{"num_hidden_layers": 19, "hidden_size": 160, "num_attention_heads": 2, "num_key_value_heads": 2, "head_dim": 64, "intermediate_size": 640, "vocab_size": 4259, "hidden_act": "tanh_gelu", "norm": "layernorm", "norm_place": "pre", "norm_eps": 1e-05, "positions": "learned", "qk_norm": false, "attn_scale": 0.125, "bias": "all", "tie_word_embeddings": false, "parallel_block": false, "init": "normal", "init_std_qkv": 0.0273, "init_std_o": 0.00443, "init_std_up": 0.0273, "init_std_down": 0.00443, "optimizer": "soap_variant", "learning_rate": 0.00632, "lr_mult_qkv": 0.7, "beta1": 0.95, "beta2": 0.98, "lr_head": 0.00657, "max_grad_norm": 1.0, "warmup_steps": 200, "schedule": "wsd", "decay_fraction": 0.763, "decay_shape": "linear", "final_lr_fraction": 0.05, "batch_tokens": [32768, 65536], "max_seq_len": 256, "doc_mask": false, "train_tokens": 239800000, "max_steps": 5131, "dataset": "wikipedia_en"}
Each number is 200 + 20 x the weight over its row's rms, rounded and kept within 0 to 999. Layers, rows and columns count from 0. The size before them is the row's rms in percent of the matrix's.

# layer 16 attention key, 128x160, rms 0.16, rows 0-43, columns 0-159
105,211,195,213,246,187,207,205,226,216,187,234,194,196,186,179,209,180,176,195,203,186,195,199,210,212,232,192,172,188,212,224,202,182,198,223,212,196,186,218,213,224,179,160,200,192,198,176,210,192,216,237,197,182,187,202,198,161,273,188,224,132,199,247,193,193,200,197,212,220,216,204,190,192,201,212,261,220,178,200,189,207,204,157,177,195,202,212,207,204,180,200,183,203,212,204,242,153,243,227,205,171,204,197,190,194,188,204,231,209,210,195,198,168,218,200,198,180,176,195,198,205,164,192,183,215,212,191,238,207,205,220,179,183,175,205,178,201,204,169,239,218,185,210,196,193,211,168,205,224,191,209,192,214,196,192,209,196,189,211,188
109,206,199,204,233,215,205,178,210,211,211,232,226,236,228,175,237,186,187,198,220,190,159,225,193,209,217,175,156,170,194,237,184,233,186,210,187,195,197,202,208,213,212,214,195,224,200,173,187,202,214,243,183,223,201,184,198,242,210,201,208,210,186,210,214,202,202,186,203,147,194,174,200,203,197,200,204,174,192,211,216,196,173,213,247,226,196,186,186,187,209,175,214,210,145,229,172,205,208,183,230,212,182,222,218,215,232,214,222,149,187,196,206,169,218,214,209,188,186,230,201,198,193,224,172,210,192,197,239,194,196,172,170,188,194,251,205,188,211,183,216,209,207,216,209,197,187,204,211,208,222,192,193,193,172,198,215,232,171,200,187
099,188,198,171,217,168,215,168,212,221,228,229,164,214,200,180,189,216,208,201,242,206,198,187,181,222,234,201,223,247,209,232,187,214,205,175,210,196,223,236,208,177,219,215,190,208,186,152,198,205,205,202,222,194,200,178,201,184,216,226,213,178,172,198,196,182,226,177,184,205,191,203,230,221,175,198,215,232,185,166,208,243,218,223,174,193,203,186,211,236,199,183,200,205,219,217,195,192,157,191,199,188,186,194,176,197,162,193,167,221,209,196,205,199,199,216,222,207,183,216,197,219,169,205,189,220,164,203,215,204,216,234,215,210,207,227,204,196,170,201,173,228,203,213,251,200,206,206,184,202,190,239,184,189,193,200,197,178,255,201,224
106,153,214,212,208,216,202,220,199,187,206,181,159,213,205,179,196,209,208,202,200,188,200,187,221,211,183,239,198,172,213,253,191,208,202,178,192,200,215,177,199,218,204,180,228,205,185,236,195,202,182,210,217,206,196,215,213,210,189,201,181,205,216,181,146,168,194,187,190,173,194,170,197,184,205,204,213,140,254,223,180,204,153,189,192,220,205,218,196,229,196,216,181,215,199,181,216,189,229,274,190,212,197,188,201,204,212,221,178,212,189,192,200,177,164,212,162,187,191,195,218,173,165,201,210,215,232,234,196,199,187,184,228,204,189,205,185,209,190,184,193,180,174,205,199,183,203,191,226,188,188,178,193,194,181,197,158,218,202,181,187
108,189,214,208,207,180,200,184,229,184,200,181,232,192,218,216,222,239,206,205,193,166,224,161,221,209,180,232,206,208,225,209,195,208,206,187,211,175,204,216,235,169,246,204,170,174,226,194,181,231,179,177,184,196,174,186,205,163,175,191,204,186,209,217,233,168,217,227,211,200,215,179,173,202,219,190,198,204,213,159,176,158,174,204,205,202,205,182,200,195,221,199,216,180,207,224,179,210,177,160,198,218,183,209,193,210,172,202,241,213,199,235,202,233,174,160,219,209,220,173,207,221,210,233,240,217,194,222,196,214,215,224,192,169,177,193,208,194,216,244,203,203,206,216,207,198,185,228,185,178,203,211,198,236,206,207,183,207,191,202,204
109,238,187,185,221,206,207,221,195,216,192,216,214,201,176,198,224,167,230,178,212,192,236,206,235,210,191,199,206,186,211,209,212,181,209,201,188,195,166,211,204,193,199,177,248,203,190,211,211,221,212,213,190,210,216,209,209,208,189,248,192,204,196,192,195,184,185,203,207,180,215,226,183,212,215,160,184,208,186,210,151,207,182,188,193,204,232,215,175,214,126,208,226,187,195,210,170,202,186,192,203,205,210,182,232,178,173,213,171,214,208,227,198,187,171,200,160,211,208,184,192,192,188,197,247,193,223,236,187,203,223,210,180,213,157,205,200,212,218,184,210,244,198,192,181,170,179,154,205,219,217,163,226,202,196,172,191,229,206,209,196
104,188,213,179,197,193,221,207,226,199,180,235,150,213,173,187,202,219,206,154,221,186,232,161,202,218,209,211,179,201,155,185,184,182,174,192,192,194,230,241,191,193,236,212,225,198,180,193,193,209,199,192,198,186,196,194,217,238,203,210,203,190,200,208,150,185,169,202,228,196,239,260,219,181,207,209,180,210,227,187,218,224,247,204,169,192,236,200,235,205,202,216,194,189,190,176,196,192,171,203,179,233,223,203,193,190,197,221,180,199,200,205,159,213,211,186,195,210,198,209,199,219,223,200,203,212,188,191,209,198,152,185,199,179,164,203,183,184,172,174,218,214,189,230,179,178,191,218,206,206,197,202,210,175,194,192,200,183,174,204,222
108,210,200,190,203,182,207,190,194,250,208,190,166,191,185,194,223,210,237,184,184,203,181,199,183,193,177,217,202,188,187,177,204,178,225,210,202,204,170,195,196,169,240,168,189,175,222,185,207,241,178,206,185,186,210,165,218,242,193,226,257,199,201,192,188,174,197,210,178,189,193,178,225,206,227,194,173,204,172,224,143,183,216,220,205,203,204,161,223,189,191,193,204,221,195,189,186,162,217,210,194,221,191,211,176,243,210,212,228,223,152,203,161,205,213,207,230,202,230,176,160,177,204,192,199,196,221,189,189,216,181,197,223,208,181,177,204,194,190,185,224,206,217,213,219,178,208,184,207,224,200,214,204,191,195,199,198,198,184,195,152
122,190,221,223,173,194,202,197,213,191,157,213,216,184,173,134,178,229,180,185,169,228,188,193,221,194,183,196,200,182,212,211,202,211,182,211,209,192,187,151,197,202,209,192,196,237,189,207,202,216,184,190,191,163,194,188,190,191,197,190,215,181,185,228,179,203,194,183,171,196,195,233,191,186,208,190,194,170,192,209,181,202,199,215,192,209,195,219,210,183,194,202,204,206,211,205,173,170,192,227,219,209,190,201,191,300,161,211,224,176,194,176,218,161,184,191,204,193,183,165,152,229,198,224,215,193,219,220,199,198,185,197,209,218,214,194,202,213,201,183,214,207,235,211,176,230,240,208,166,204,197,234,199,194,205,183,203,209,196,204,183
104,190,217,204,180,220,212,208,198,192,200,202,222,164,194,196,166,202,193,220,238,179,196,185,174,178,162,190,180,212,214,202,191,169,191,176,187,194,200,216,196,176,221,195,207,206,191,225,178,217,243,185,198,167,189,208,220,190,171,186,206,224,167,200,183,163,180,232,210,196,184,215,183,171,207,174,218,174,209,205,241,204,226,179,191,173,159,150,194,221,192,204,234,177,203,181,198,206,210,211,207,179,229,168,196,180,198,193,150,166,223,219,198,218,215,178,216,197,196,192,216,202,242,162,189,193,192,204,216,195,189,217,197,209,187,188,232,167,184,201,206,222,168,220,193,195,215,188,180,240,221,228,190,191,167,208,234,181,206,214,179
105,166,188,174,178,200,182,200,204,222,214,201,168,196,171,247,222,230,189,200,184,211,186,211,218,231,197,188,158,172,182,221,212,207,188,209,190,238,176,162,160,146,237,183,203,201,175,189,213,215,216,206,187,214,190,154,192,184,199,199,201,196,212,205,192,217,203,210,183,187,211,213,222,178,216,186,228,214,210,190,169,178,187,190,196,173,207,188,189,178,196,183,218,187,207,176,196,248,185,245,186,196,211,197,199,159,215,180,195,194,212,186,201,228,211,216,234,204,218,187,166,179,230,183,226,191,226,173,199,201,238,209,206,198,184,224,212,189,205,194,172,181,173,223,213,208,200,219,185,241,199,184,176,222,194,236,221,201,208,217,188
104,190,203,194,210,184,199,210,225,181,200,187,184,224,162,217,173,162,169,206,210,226,196,208,217,170,230,188,176,200,209,178,180,194,187,172,192,190,174,146,189,191,196,212,219,213,212,206,219,175,203,202,227,212,185,202,221,193,237,182,210,210,214,183,208,197,178,242,226,201,222,190,184,175,199,169,218,208,196,185,222,188,207,196,173,223,212,206,209,208,207,197,174,205,186,200,197,196,197,192,218,186,188,204,206,183,195,196,224,227,204,175,204,205,187,160,185,206,190,212,214,191,194,152,156,192,202,149,175,206,168,201,214,211,205,208,218,201,248,200,207,144,226,190,241,204,230,176,198,216,207,211,262,230,214,228,218,227,205,213,200
105,192,239,200,206,228,203,194,223,235,182,208,194,199,168,211,153,226,187,192,167,222,202,207,187,170,205,181,192,197,195,158,201,188,203,181,191,195,185,213,214,212,228,194,207,213,217,215,204,223,209,232,190,227,177,198,206,202,201,181,207,185,223,177,183,203,204,214,195,167,200,172,174,198,196,218,199,176,213,198,237,214,237,206,187,215,232,176,216,200,157,192,193,193,193,196,175,171,232,212,193,186,237,202,157,188,178,204,207,231,198,223,204,185,174,190,201,168,211,245,199,208,190,207,217,203,230,174,162,221,195,196,164,181,178,201,215,218,167,229,224,159,194,199,221,213,158,169,199,188,210,220,210,232,181,183,212,202,222,218,229
110,201,210,226,232,172,197,207,208,194,182,202,146,212,164,215,224,208,188,222,225,216,189,205,178,199,178,227,200,203,217,209,188,206,195,166,187,215,227,196,195,244,170,222,186,216,218,213,175,198,187,180,209,181,236,201,182,199,256,238,223,242,181,186,182,222,190,205,182,196,212,213,174,179,204,215,152,179,204,194,182,210,169,196,218,188,190,215,193,187,191,198,195,218,181,180,220,194,196,189,176,193,222,248,212,201,205,203,227,190,175,189,195,220,210,172,171,231,173,161,201,194,227,216,168,170,200,213,201,209,176,205,178,208,192,212,181,208,182,214,236,219,208,241,198,223,183,222,200,220,176,184,202,173,197,228,207,189,207,178,222
114,214,180,178,191,159,165,244,164,208,192,204,199,202,193,184,205,189,194,177,194,194,180,218,228,195,206,217,225,211,184,166,222,186,226,187,189,192,211,130,168,249,202,236,235,211,180,207,210,236,222,204,194,198,209,204,219,187,221,233,203,175,181,189,211,214,206,177,207,212,219,202,221,235,192,221,188,198,202,198,212,160,189,193,193,227,204,222,203,211,188,189,204,169,211,171,225,182,210,185,197,202,197,216,176,204,136,210,190,221,203,214,175,194,212,167,192,185,203,198,189,150,184,187,194,191,202,187,182,201,185,200,198,189,193,199,160,208,199,224,190,209,236,213,249,202,184,205,165,222,191,218,187,196,174,192,191,212,202,192,220
114,194,222,207,210,203,220,203,210,240,186,211,197,209,213,190,201,237,209,222,201,160,211,206,195,203,209,211,231,213,224,201,193,203,170,183,166,217,198,191,222,202,192,189,185,190,207,167,177,209,185,183,209,179,181,227,174,235,198,176,212,212,181,242,200,174,164,184,226,206,223,196,216,205,180,209,178,173,204,200,189,239,185,186,212,186,224,208,202,208,214,186,213,199,235,195,200,148,196,163,206,188,178,202,198,165,206,195,194,131,202,194,197,195,204,180,190,216,211,181,185,212,176,206,216,206,214,222,173,181,190,248,206,192,204,171,223,217,228,195,197,207,262,211,218,137,199,187,194,214,196,209,231,225,184,200,175,190,221,199,194
102,225,204,179,211,181,211,211,189,232,205,196,190,190,226,218,191,161,184,200,190,191,224,210,195,169,218,200,209,197,203,204,211,223,190,216,194,187,201,182,183,190,174,212,233,206,185,216,211,193,201,183,208,160,217,203,203,191,247,226,215,216,220,205,189,200,228,190,205,257,164,202,199,194,181,200,196,197,154,202,199,191,202,217,204,192,223,202,217,219,227,189,220,163,179,200,186,177,219,172,194,222,226,226,181,200,152,202,215,184,164,171,223,218,191,167,209,181,204,190,192,185,195,213,166,227,208,194,194,190,183,203,204,206,205,226,222,234,194,192,215,187,210,202,195,137,195,214,208,206,159,178,213,219,182,196,173,275,229,186,203
110,177,183,174,171,196,191,179,191,221,175,224,197,214,214,203,211,196,195,222,214,239,220,211,208,226,214,194,205,212,199,208,223,158,222,187,185,177,195,170,174,229,198,169,172,214,197,211,182,218,204,206,188,216,201,208,186,184,230,208,203,227,188,183,170,203,211,199,171,166,180,204,195,202,215,230,193,190,227,204,221,181,189,164,194,194,198,200,190,198,188,245,226,244,162,167,222,166,233,200,140,209,178,184,198,213,170,151,250,197,180,199,194,178,243,196,203,205,201,200,246,232,220,211,218,223,181,176,202,193,202,204,203,226,202,199,216,193,198,185,226,192,191,176,210,189,192,193,219,189,200,177,216,188,186,187,201,171,225,216,206
112,184,224,186,199,225,180,212,187,182,186,236,228,178,192,223,202,210,195,194,188,184,172,233,213,183,218,199,205,179,196,205,194,212,187,197,207,170,230,226,181,210,208,234,155,204,198,173,206,198,184,194,191,186,178,216,193,169,216,220,174,217,165,179,245,202,201,218,186,217,190,222,195,200,214,209,199,206,216,219,179,201,195,215,164,181,159,218,204,217,243,232,188,183,180,180,212,173,187,164,199,168,198,226,269,239,169,181,193,218,179,189,214,209,200,183,212,202,217,218,201,236,187,187,188,195,235,171,209,196,212,178,204,193,183,210,206,186,213,213,203,170,200,217,225,219,180,187,215,177,184,168,213,219,190,180,202,190,169,159,196
108,186,226,186,193,198,188,157,204,225,215,238,201,206,191,194,198,172,233,192,199,182,221,211,198,203,210,183,204,221,165,187,171,167,211,176,215,187,227,182,176,227,232,199,219,184,207,176,217,192,209,177,199,183,164,210,171,181,215,190,196,211,162,220,207,224,213,176,185,195,194,158,197,235,207,204,215,223,204,217,186,201,212,222,215,217,247,196,180,182,174,220,133,177,221,205,182,189,193,200,183,186,166,169,191,223,180,195,210,182,202,216,172,221,195,197,225,188,174,198,183,205,173,229,178,200,207,191,204,174,208,178,210,200,202,228,152,227,210,203,198,209,179,223,244,217,216,222,167,178,219,217,213,207,193,199,193,214,222,202,185
109,197,219,217,192,178,198,207,185,185,195,223,235,256,205,207,235,186,170,182,224,181,144,185,218,213,193,216,183,199,182,207,198,175,203,204,202,221,210,222,198,219,214,195,208,219,191,203,214,190,186,198,219,194,199,212,194,233,166,219,178,190,231,204,216,212,202,169,165,254,184,180,212,205,181,211,198,201,197,181,190,172,206,201,199,182,235,212,196,207,202,211,188,190,228,225,239,211,191,218,195,219,208,167,227,195,182,161,194,221,155,196,217,174,252,224,206,199,204,178,180,177,220,164,199,225,186,167,189,213,233,196,217,205,218,203,212,191,209,199,203,217,198,188,138,177,215,224,229,205,215,203,196,180,182,210,212,170,210,207,203
106,186,188,210,205,204,228,202,213,190,201,221,194,205,224,184,173,220,204,241,179,218,201,187,204,187,166,237,192,203,188,214,186,207,202,216,208,237,194,222,227,180,201,234,206,160,199,223,200,224,208,191,272,196,166,221,176,205,184,196,191,220,200,191,197,200,203,219,196,228,264,163,208,212,201,219,196,227,216,208,196,224,197,175,194,185,188,191,189,216,202,195,214,206,195,165,213,225,209,193,228,164,205,235,199,216,220,226,232,177,222,214,218,197,189,204,186,146,198,192,218,179,169,190,139,192,207,198,215,216,184,205,210,200,192,222,187,211,187,191,194,223,186,219,174,214,197,223,192,230,203,243,182,192,225,206,185,188,197,180,216
112,228,164,166,206,175,180,239,230,203,232,201,207,219,202,188,171,216,225,206,208,186,168,197,199,180,202,223,242,193,198,177,180,225,202,212,212,211,201,220,192,226,176,235,195,198,189,224,228,187,171,192,214,203,228,175,172,229,193,181,189,206,203,183,187,198,193,163,184,227,158,184,201,196,195,193,204,209,239,213,218,193,192,173,192,200,182,196,200,222,204,245,200,212,207,180,197,213,195,184,198,200,240,241,199,220,205,230,175,231,206,208,204,214,183,189,243,164,228,212,164,176,168,221,229,203,245,186,191,201,190,198,210,237,204,188,199,217,171,190,178,181,189,186,216,223,196,199,167,182,190,190,190,222,192,229,211,196,215,184,186
114,185,184,215,222,192,186,158,195,198,210,180,180,172,201,202,211,180,166,204,229,186,198,214,172,242,213,198,237,213,210,236,213,214,215,234,184,183,208,224,227,206,203,174,200,184,185,186,197,200,174,225,198,181,203,186,193,242,219,193,205,216,192,183,196,174,216,200,223,208,215,209,195,199,194,204,169,201,178,173,184,226,196,177,186,172,223,206,193,226,180,199,204,190,209,224,194,287,188,200,216,172,206,204,206,183,177,210,221,213,206,191,211,189,191,225,192,166,243,182,203,181,195,173,224,243,244,214,204,180,194,168,192,241,157,208,190,217,210,187,215,216,201,195,203,201,188,186,187,160,204,205,182,210,163,194,196,196,205,215,181
108,212,228,216,157,211,223,197,192,187,192,145,199,185,185,196,233,208,202,213,205,216,207,197,208,212,225,163,175,225,213,170,201,211,243,207,221,202,189,181,199,212,214,187,222,211,224,221,205,218,209,197,174,216,162,197,177,206,153,186,174,199,197,220,191,170,223,187,214,239,190,191,167,214,189,229,181,181,200,223,167,200,221,191,183,222,188,188,204,230,223,208,199,179,231,180,190,185,203,188,203,211,218,195,224,221,185,190,230,212,209,207,197,220,193,231,201,172,218,223,198,183,229,146,194,225,133,194,185,195,193,194,212,204,190,232,192,194,148,178,205,197,196,188,186,221,187,215,207,194,192,183,203,175,199,201,186,177,231,190,222
105,169,181,162,212,192,209,186,205,214,208,193,212,194,218,189,220,242,218,192,196,210,198,159,136,202,224,209,188,209,219,188,198,203,185,199,199,225,193,209,224,171,207,232,178,182,183,167,221,208,214,184,185,204,185,230,189,155,177,205,215,185,205,197,191,182,233,205,219,202,238,218,183,179,209,222,209,179,222,190,228,209,218,227,206,198,225,176,218,169,213,236,166,172,226,161,185,219,224,204,194,219,184,217,178,174,214,214,196,184,207,224,208,179,203,197,191,243,186,187,232,198,231,154,198,224,219,177,199,222,207,172,183,217,227,214,193,193,210,195,186,193,194,176,177,172,215,201,153,204,208,192,207,215,212,173,228,187,197,200,205
108,181,190,185,189,226,195,191,214,192,199,197,156,167,202,164,194,181,178,227,202,193,177,202,218,233,214,208,188,192,225,188,172,237,198,212,199,167,225,207,208,206,233,181,198,208,203,173,220,190,197,182,209,216,208,233,190,206,206,188,214,215,182,194,185,167,213,216,202,187,192,223,198,174,183,213,199,234,211,205,211,248,177,194,177,219,199,229,168,227,182,214,226,194,214,216,219,184,185,228,227,191,216,212,194,177,166,201,204,210,192,214,208,195,212,217,179,180,188,185,160,243,182,234,177,213,219,207,205,237,197,197,225,218,182,178,192,199,163,152,181,176,233,143,223,206,213,175,180,201,217,208,199,237,184,180,200,191,197,214,175
107,199,176,202,187,185,201,204,212,210,206,169,212,233,208,229,194,170,219,196,192,231,210,206,257,218,221,212,226,196,193,188,223,230,191,185,246,188,182,186,194,162,193,172,231,206,214,209,220,214,237,222,206,230,215,202,168,206,182,199,208,181,199,209,228,241,184,166,202,208,220,207,216,200,181,194,205,185,192,187,193,208,211,192,209,182,187,198,203,212,212,187,223,200,184,196,194,193,202,209,221,179,172,227,206,140,185,185,181,199,222,226,217,184,197,211,194,212,188,176,197,222,178,208,159,205,171,203,183,204,212,171,222,210,163,223,202,212,215,150,201,212,188,218,187,214,221,192,189,198,165,151,208,173,233,187,171,197,210,157,173
102,178,188,202,189,201,194,168,226,170,194,202,188,178,186,170,213,196,213,184,212,199,209,201,208,190,191,170,190,217,200,213,174,211,193,204,187,193,214,198,226,205,200,197,193,180,165,225,242,215,202,174,220,199,189,176,225,180,217,199,210,218,208,227,154,196,219,178,182,217,185,197,185,190,236,214,206,189,185,178,228,181,169,201,242,216,204,195,172,207,227,205,261,187,237,164,202,239,196,231,185,225,245,207,187,176,195,199,207,217,223,200,268,183,192,181,156,161,173,214,204,200,217,170,209,193,218,215,181,192,185,193,173,213,189,191,222,204,214,223,200,218,214,229,159,189,194,214,198,195,224,200,201,222,197,192,218,190,196,205,210
109,208,207,197,189,200,236,200,184,236,229,210,184,219,244,141,203,207,211,220,232,211,211,193,238,173,209,222,208,236,223,173,225,202,200,152,200,247,177,226,196,180,162,204,199,186,177,181,219,189,198,187,209,178,200,191,186,163,190,214,218,164,193,206,193,193,205,230,251,212,218,234,201,196,177,217,201,226,193,190,205,218,224,170,212,189,178,174,216,190,190,214,213,190,190,183,209,191,191,217,215,210,182,182,163,193,209,172,178,193,170,236,199,180,211,191,235,214,216,210,191,201,226,233,205,198,160,194,207,176,169,214,207,218,189,207,224,173,179,185,183,213,203,216,206,178,168,186,209,181,193,207,177,191,222,205,193,207,205,207,202
104,257,201,211,211,205,199,221,183,188,202,205,206,177,228,211,212,165,191,206,206,199,173,197,203,235,181,191,213,225,192,194,187,180,169,212,207,224,210,191,193,202,197,226,230,189,244,171,198,238,195,198,180,170,198,204,175,173,193,185,200,211,203,198,187,208,208,239,182,215,215,212,184,185,177,184,185,207,223,239,202,210,220,187,201,194,182,226,174,212,204,209,202,166,217,237,185,213,182,172,220,189,215,181,246,201,157,202,213,193,167,218,169,185,218,201,167,198,184,231,203,162,193,158,186,202,234,181,183,235,189,193,185,194,209,191,225,213,216,204,175,204,194,220,178,193,190,213,225,225,162,207,181,199,178,180,254,209,189,190,180
112,199,192,201,188,227,189,183,194,198,181,208,177,214,199,195,121,215,167,222,194,190,183,184,191,147,192,186,189,182,191,184,235,204,228,248,219,199,207,201,202,225,210,183,158,190,164,187,199,191,143,223,205,199,202,196,212,202,194,204,187,202,223,190,213,166,220,233,186,184,202,222,199,177,182,218,163,181,174,229,198,182,189,207,181,196,212,179,244,227,198,228,202,161,186,200,199,195,188,205,218,191,240,194,208,191,190,165,209,255,217,198,210,191,173,195,231,210,202,184,189,201,201,225,173,180,203,224,204,189,188,189,212,218,207,203,217,180,199,201,211,224,178,190,161,186,188,215,198,189,208,216,180,237,211,192,204,226,209,209,210
109,213,186,207,177,180,231,178,198,190,190,227,207,221,160,186,183,221,202,186,166,210,204,170,209,243,227,205,191,206,192,228,175,198,152,189,225,194,193,198,176,224,208,196,210,154,153,204,206,175,213,191,163,204,236,193,225,220,164,190,224,198,213,234,221,181,191,200,221,183,200,213,191,176,210,201,195,197,223,184,198,193,207,239,234,231,186,226,201,201,200,207,214,197,224,250,211,198,204,215,217,201,239,197,169,192,201,200,209,186,184,195,206,188,225,170,171,193,165,197,196,215,164,223,177,190,207,194,186,194,246,205,194,224,174,195,214,207,197,196,197,199,228,214,164,226,210,247,220,181,198,186,191,225,200,214,226,192,193,194,213
111,193,208,224,219,171,222,206,205,210,205,213,195,181,185,177,206,196,211,206,193,166,224,235,235,188,164,211,210,157,170,175,249,206,221,205,186,236,197,185,198,197,200,218,190,196,200,207,160,182,244,186,203,180,225,210,164,204,175,243,230,208,228,202,212,207,205,216,161,209,200,223,184,227,182,189,198,227,212,165,198,169,190,222,168,224,214,167,206,196,229,221,192,174,205,190,203,221,179,177,190,223,208,201,208,210,223,242,184,211,202,206,233,186,197,192,178,181,220,196,240,192,208,223,187,199,209,189,194,223,208,205,210,199,164,205,190,204,212,154,177,218,213,174,226,198,200,189,159,202,202,219,177,188,218,196,188,181,200,234,214
105,188,166,162,220,197,181,202,189,223,201,229,176,213,185,222,195,192,175,215,211,211,200,200,195,154,184,209,178,232,187,228,235,176,180,208,212,197,176,219,198,192,203,188,200,179,214,250,186,196,178,199,200,178,214,184,194,237,180,209,202,213,192,210,208,186,199,251,178,187,189,187,162,206,201,212,214,157,178,192,207,183,203,204,222,195,209,209,188,249,188,197,210,185,243,191,194,195,206,224,174,167,197,214,186,216,208,195,200,166,187,185,219,203,197,199,211,176,233,197,201,215,181,228,177,193,180,219,217,185,195,206,186,229,186,179,219,171,204,211,213,173,174,168,216,184,200,186,259,190,196,155,217,192,197,238,229,226,216,185,225
117,194,155,202,216,206,193,170,160,205,201,208,199,174,195,223,208,204,211,183,198,181,175,193,183,191,194,216,209,190,184,191,201,197,186,205,206,203,231,215,222,176,179,186,225,166,186,197,222,171,195,196,194,200,222,226,226,232,234,168,204,186,193,197,232,185,236,193,194,176,249,213,195,203,193,256,198,258,198,196,218,205,202,192,184,201,196,234,170,221,228,241,235,175,192,193,195,234,161,207,211,201,197,174,203,203,202,200,170,209,177,178,179,183,203,160,219,222,211,209,218,190,181,194,259,196,204,187,184,199,200,180,218,168,189,185,213,235,235,195,196,221,197,195,201,205,224,165,229,211,189,208,184,192,205,191,201,219,206,228,196
099,206,208,200,176,212,196,227,240,228,211,195,198,185,211,191,217,201,212,266,199,208,180,234,185,207,200,231,217,213,194,176,162,232,181,185,210,204,206,184,207,252,222,189,172,178,231,158,227,178,226,212,168,204,192,200,176,198,152,185,176,191,221,181,201,175,201,173,199,205,214,218,165,200,193,196,215,207,186,206,196,226,205,211,205,191,208,179,187,217,199,229,217,202,189,212,161,215,199,193,214,205,206,196,173,212,203,198,234,180,182,232,218,175,211,157,201,218,236,197,206,192,207,203,159,225,195,213,188,205,177,190,225,216,185,210,219,203,223,165,231,194,210,193,191,230,162,212,204,200,209,210,202,206,175,165,178,232,224,181,206
103,210,193,209,197,201,217,196,213,215,234,190,191,211,143,158,225,196,193,184,207,192,205,179,203,187,221,227,190,174,192,215,216,184,187,172,188,177,181,225,224,213,162,218,224,199,233,200,202,189,208,190,214,200,202,217,226,193,200,181,196,239,221,201,173,193,208,155,182,176,169,248,189,221,212,186,235,200,184,261,166,205,200,207,224,200,211,201,204,198,203,184,177,191,198,202,203,235,188,210,214,227,202,219,207,195,185,172,175,215,222,184,238,214,222,176,202,169,201,194,151,180,214,210,193,205,168,209,163,210,203,190,220,178,212,183,224,181,208,180,220,212,201,211,213,160,209,229,191,235,199,192,175,217,218,227,173,198,199,218,192
101,215,200,210,190,241,215,233,189,223,208,206,195,173,156,191,190,213,214,192,182,251,233,215,161,224,220,197,231,201,214,185,191,188,197,186,194,195,192,226,202,173,197,186,200,208,191,138,214,217,183,231,161,184,197,208,189,183,186,204,239,223,214,171,194,185,229,205,209,167,202,201,231,204,210,190,200,182,166,187,178,198,208,186,198,188,204,185,205,189,199,199,174,218,202,217,204,238,203,198,203,200,196,221,166,187,201,174,256,222,181,202,196,205,184,198,193,187,227,213,215,216,221,204,208,228,198,184,200,208,183,167,163,196,192,198,215,175,223,170,213,185,203,197,189,167,211,227,201,213,190,205,163,171,207,141,209,230,187,228,221
112,195,188,198,212,217,188,197,231,159,219,213,223,221,190,179,228,177,192,185,182,209,180,193,200,215,205,219,211,202,215,181,209,177,202,211,204,183,191,166,209,181,190,174,208,218,198,232,222,183,170,207,198,206,222,195,201,227,183,201,226,217,177,180,205,214,232,180,215,202,224,220,208,211,187,203,159,195,207,181,195,199,227,205,197,172,218,210,219,206,232,187,188,227,201,208,190,240,214,212,190,213,216,166,176,169,217,207,217,213,215,238,195,204,193,207,168,209,192,211,221,219,193,170,200,183,204,211,161,214,148,160,189,190,154,227,215,198,221,211,209,224,237,224,208,216,189,213,221,224,145,216,200,196,256,196,218,225,246,191,192
108,187,180,221,238,249,181,219,205,211,179,189,233,163,163,189,200,167,151,245,162,182,192,187,189,213,167,205,212,195,227,161,205,213,209,218,223,203,162,212,210,219,237,189,194,208,205,213,250,200,209,213,195,220,182,222,224,202,227,216,222,207,215,174,211,196,219,181,187,179,197,227,173,189,215,196,196,191,202,199,232,185,184,198,158,175,196,212,207,183,203,166,209,166,183,226,165,177,201,222,205,206,216,182,204,202,206,161,212,178,213,187,214,173,176,204,192,198,208,205,191,195,216,206,214,171,174,224,215,200,197,205,166,197,192,203,187,210,177,210,218,201,182,198,214,244,205,220,203,225,193,211,195,165,204,194,196,207,197,214,159
100,174,210,189,207,212,173,216,172,199,223,184,201,184,191,164,205,194,170,196,184,211,150,231,200,197,193,165,210,220,182,224,189,212,188,172,207,178,192,212,218,217,206,214,232,211,207,181,172,207,180,189,197,199,223,183,191,207,199,203,191,190,219,202,203,187,210,172,200,208,219,191,209,203,203,178,198,201,189,169,222,192,178,224,182,191,185,183,247,203,250,203,212,198,212,196,218,201,205,184,191,204,258,192,163,198,197,190,215,234,206,174,215,244,198,238,219,249,204,195,206,233,180,177,191,205,192,167,166,196,208,200,184,193,186,200,175,192,195,158,220,227,222,175,212,164,187,193,212,213,206,175,190,202,205,159,188,179,150,232,225
111,180,200,232,204,207,174,200,204,190,239,210,183,211,243,208,202,219,186,194,210,237,139,216,216,216,180,187,167,203,194,178,183,252,182,206,245,194,225,196,201,207,213,175,182,197,183,200,165,211,191,181,171,186,214,216,209,196,242,194,225,156,174,200,224,169,205,167,197,238,222,175,195,194,196,196,210,180,228,210,224,181,196,225,208,181,203,197,214,161,217,196,201,223,201,183,199,232,214,227,177,186,211,185,200,204,218,221,215,171,198,191,209,247,214,167,183,205,219,199,214,207,177,199,231,168,208,183,210,186,178,227,191,230,201,195,206,225,204,190,198,222,199,193,224,221,201,221,231,194,212,210,214,189,199,212,219,165,202,200,177
110,194,161,200,211,205,224,189,200,194,189,184,229,186,127,199,214,206,212,227,184,167,170,183,204,200,199,206,217,226,238,181,189,186,190,204,181,178,219,191,204,223,210,201,235,179,232,183,187,228,201,211,192,209,214,155,201,188,209,213,230,204,169,221,189,195,211,193,220,183,219,210,185,203,216,191,159,203,191,209,217,171,212,205,194,216,178,224,191,199,228,191,233,217,204,197,204,175,197,176,221,196,210,171,216,207,176,222,179,186,197,200,191,213,214,189,220,212,176,192,192,219,183,204,199,191,206,203,175,174,228,202,213,210,202,227,206,231,236,220,208,160,173,180,206,218,183,238,206,207,207,204,195,145,180,238,211,149,231,168,184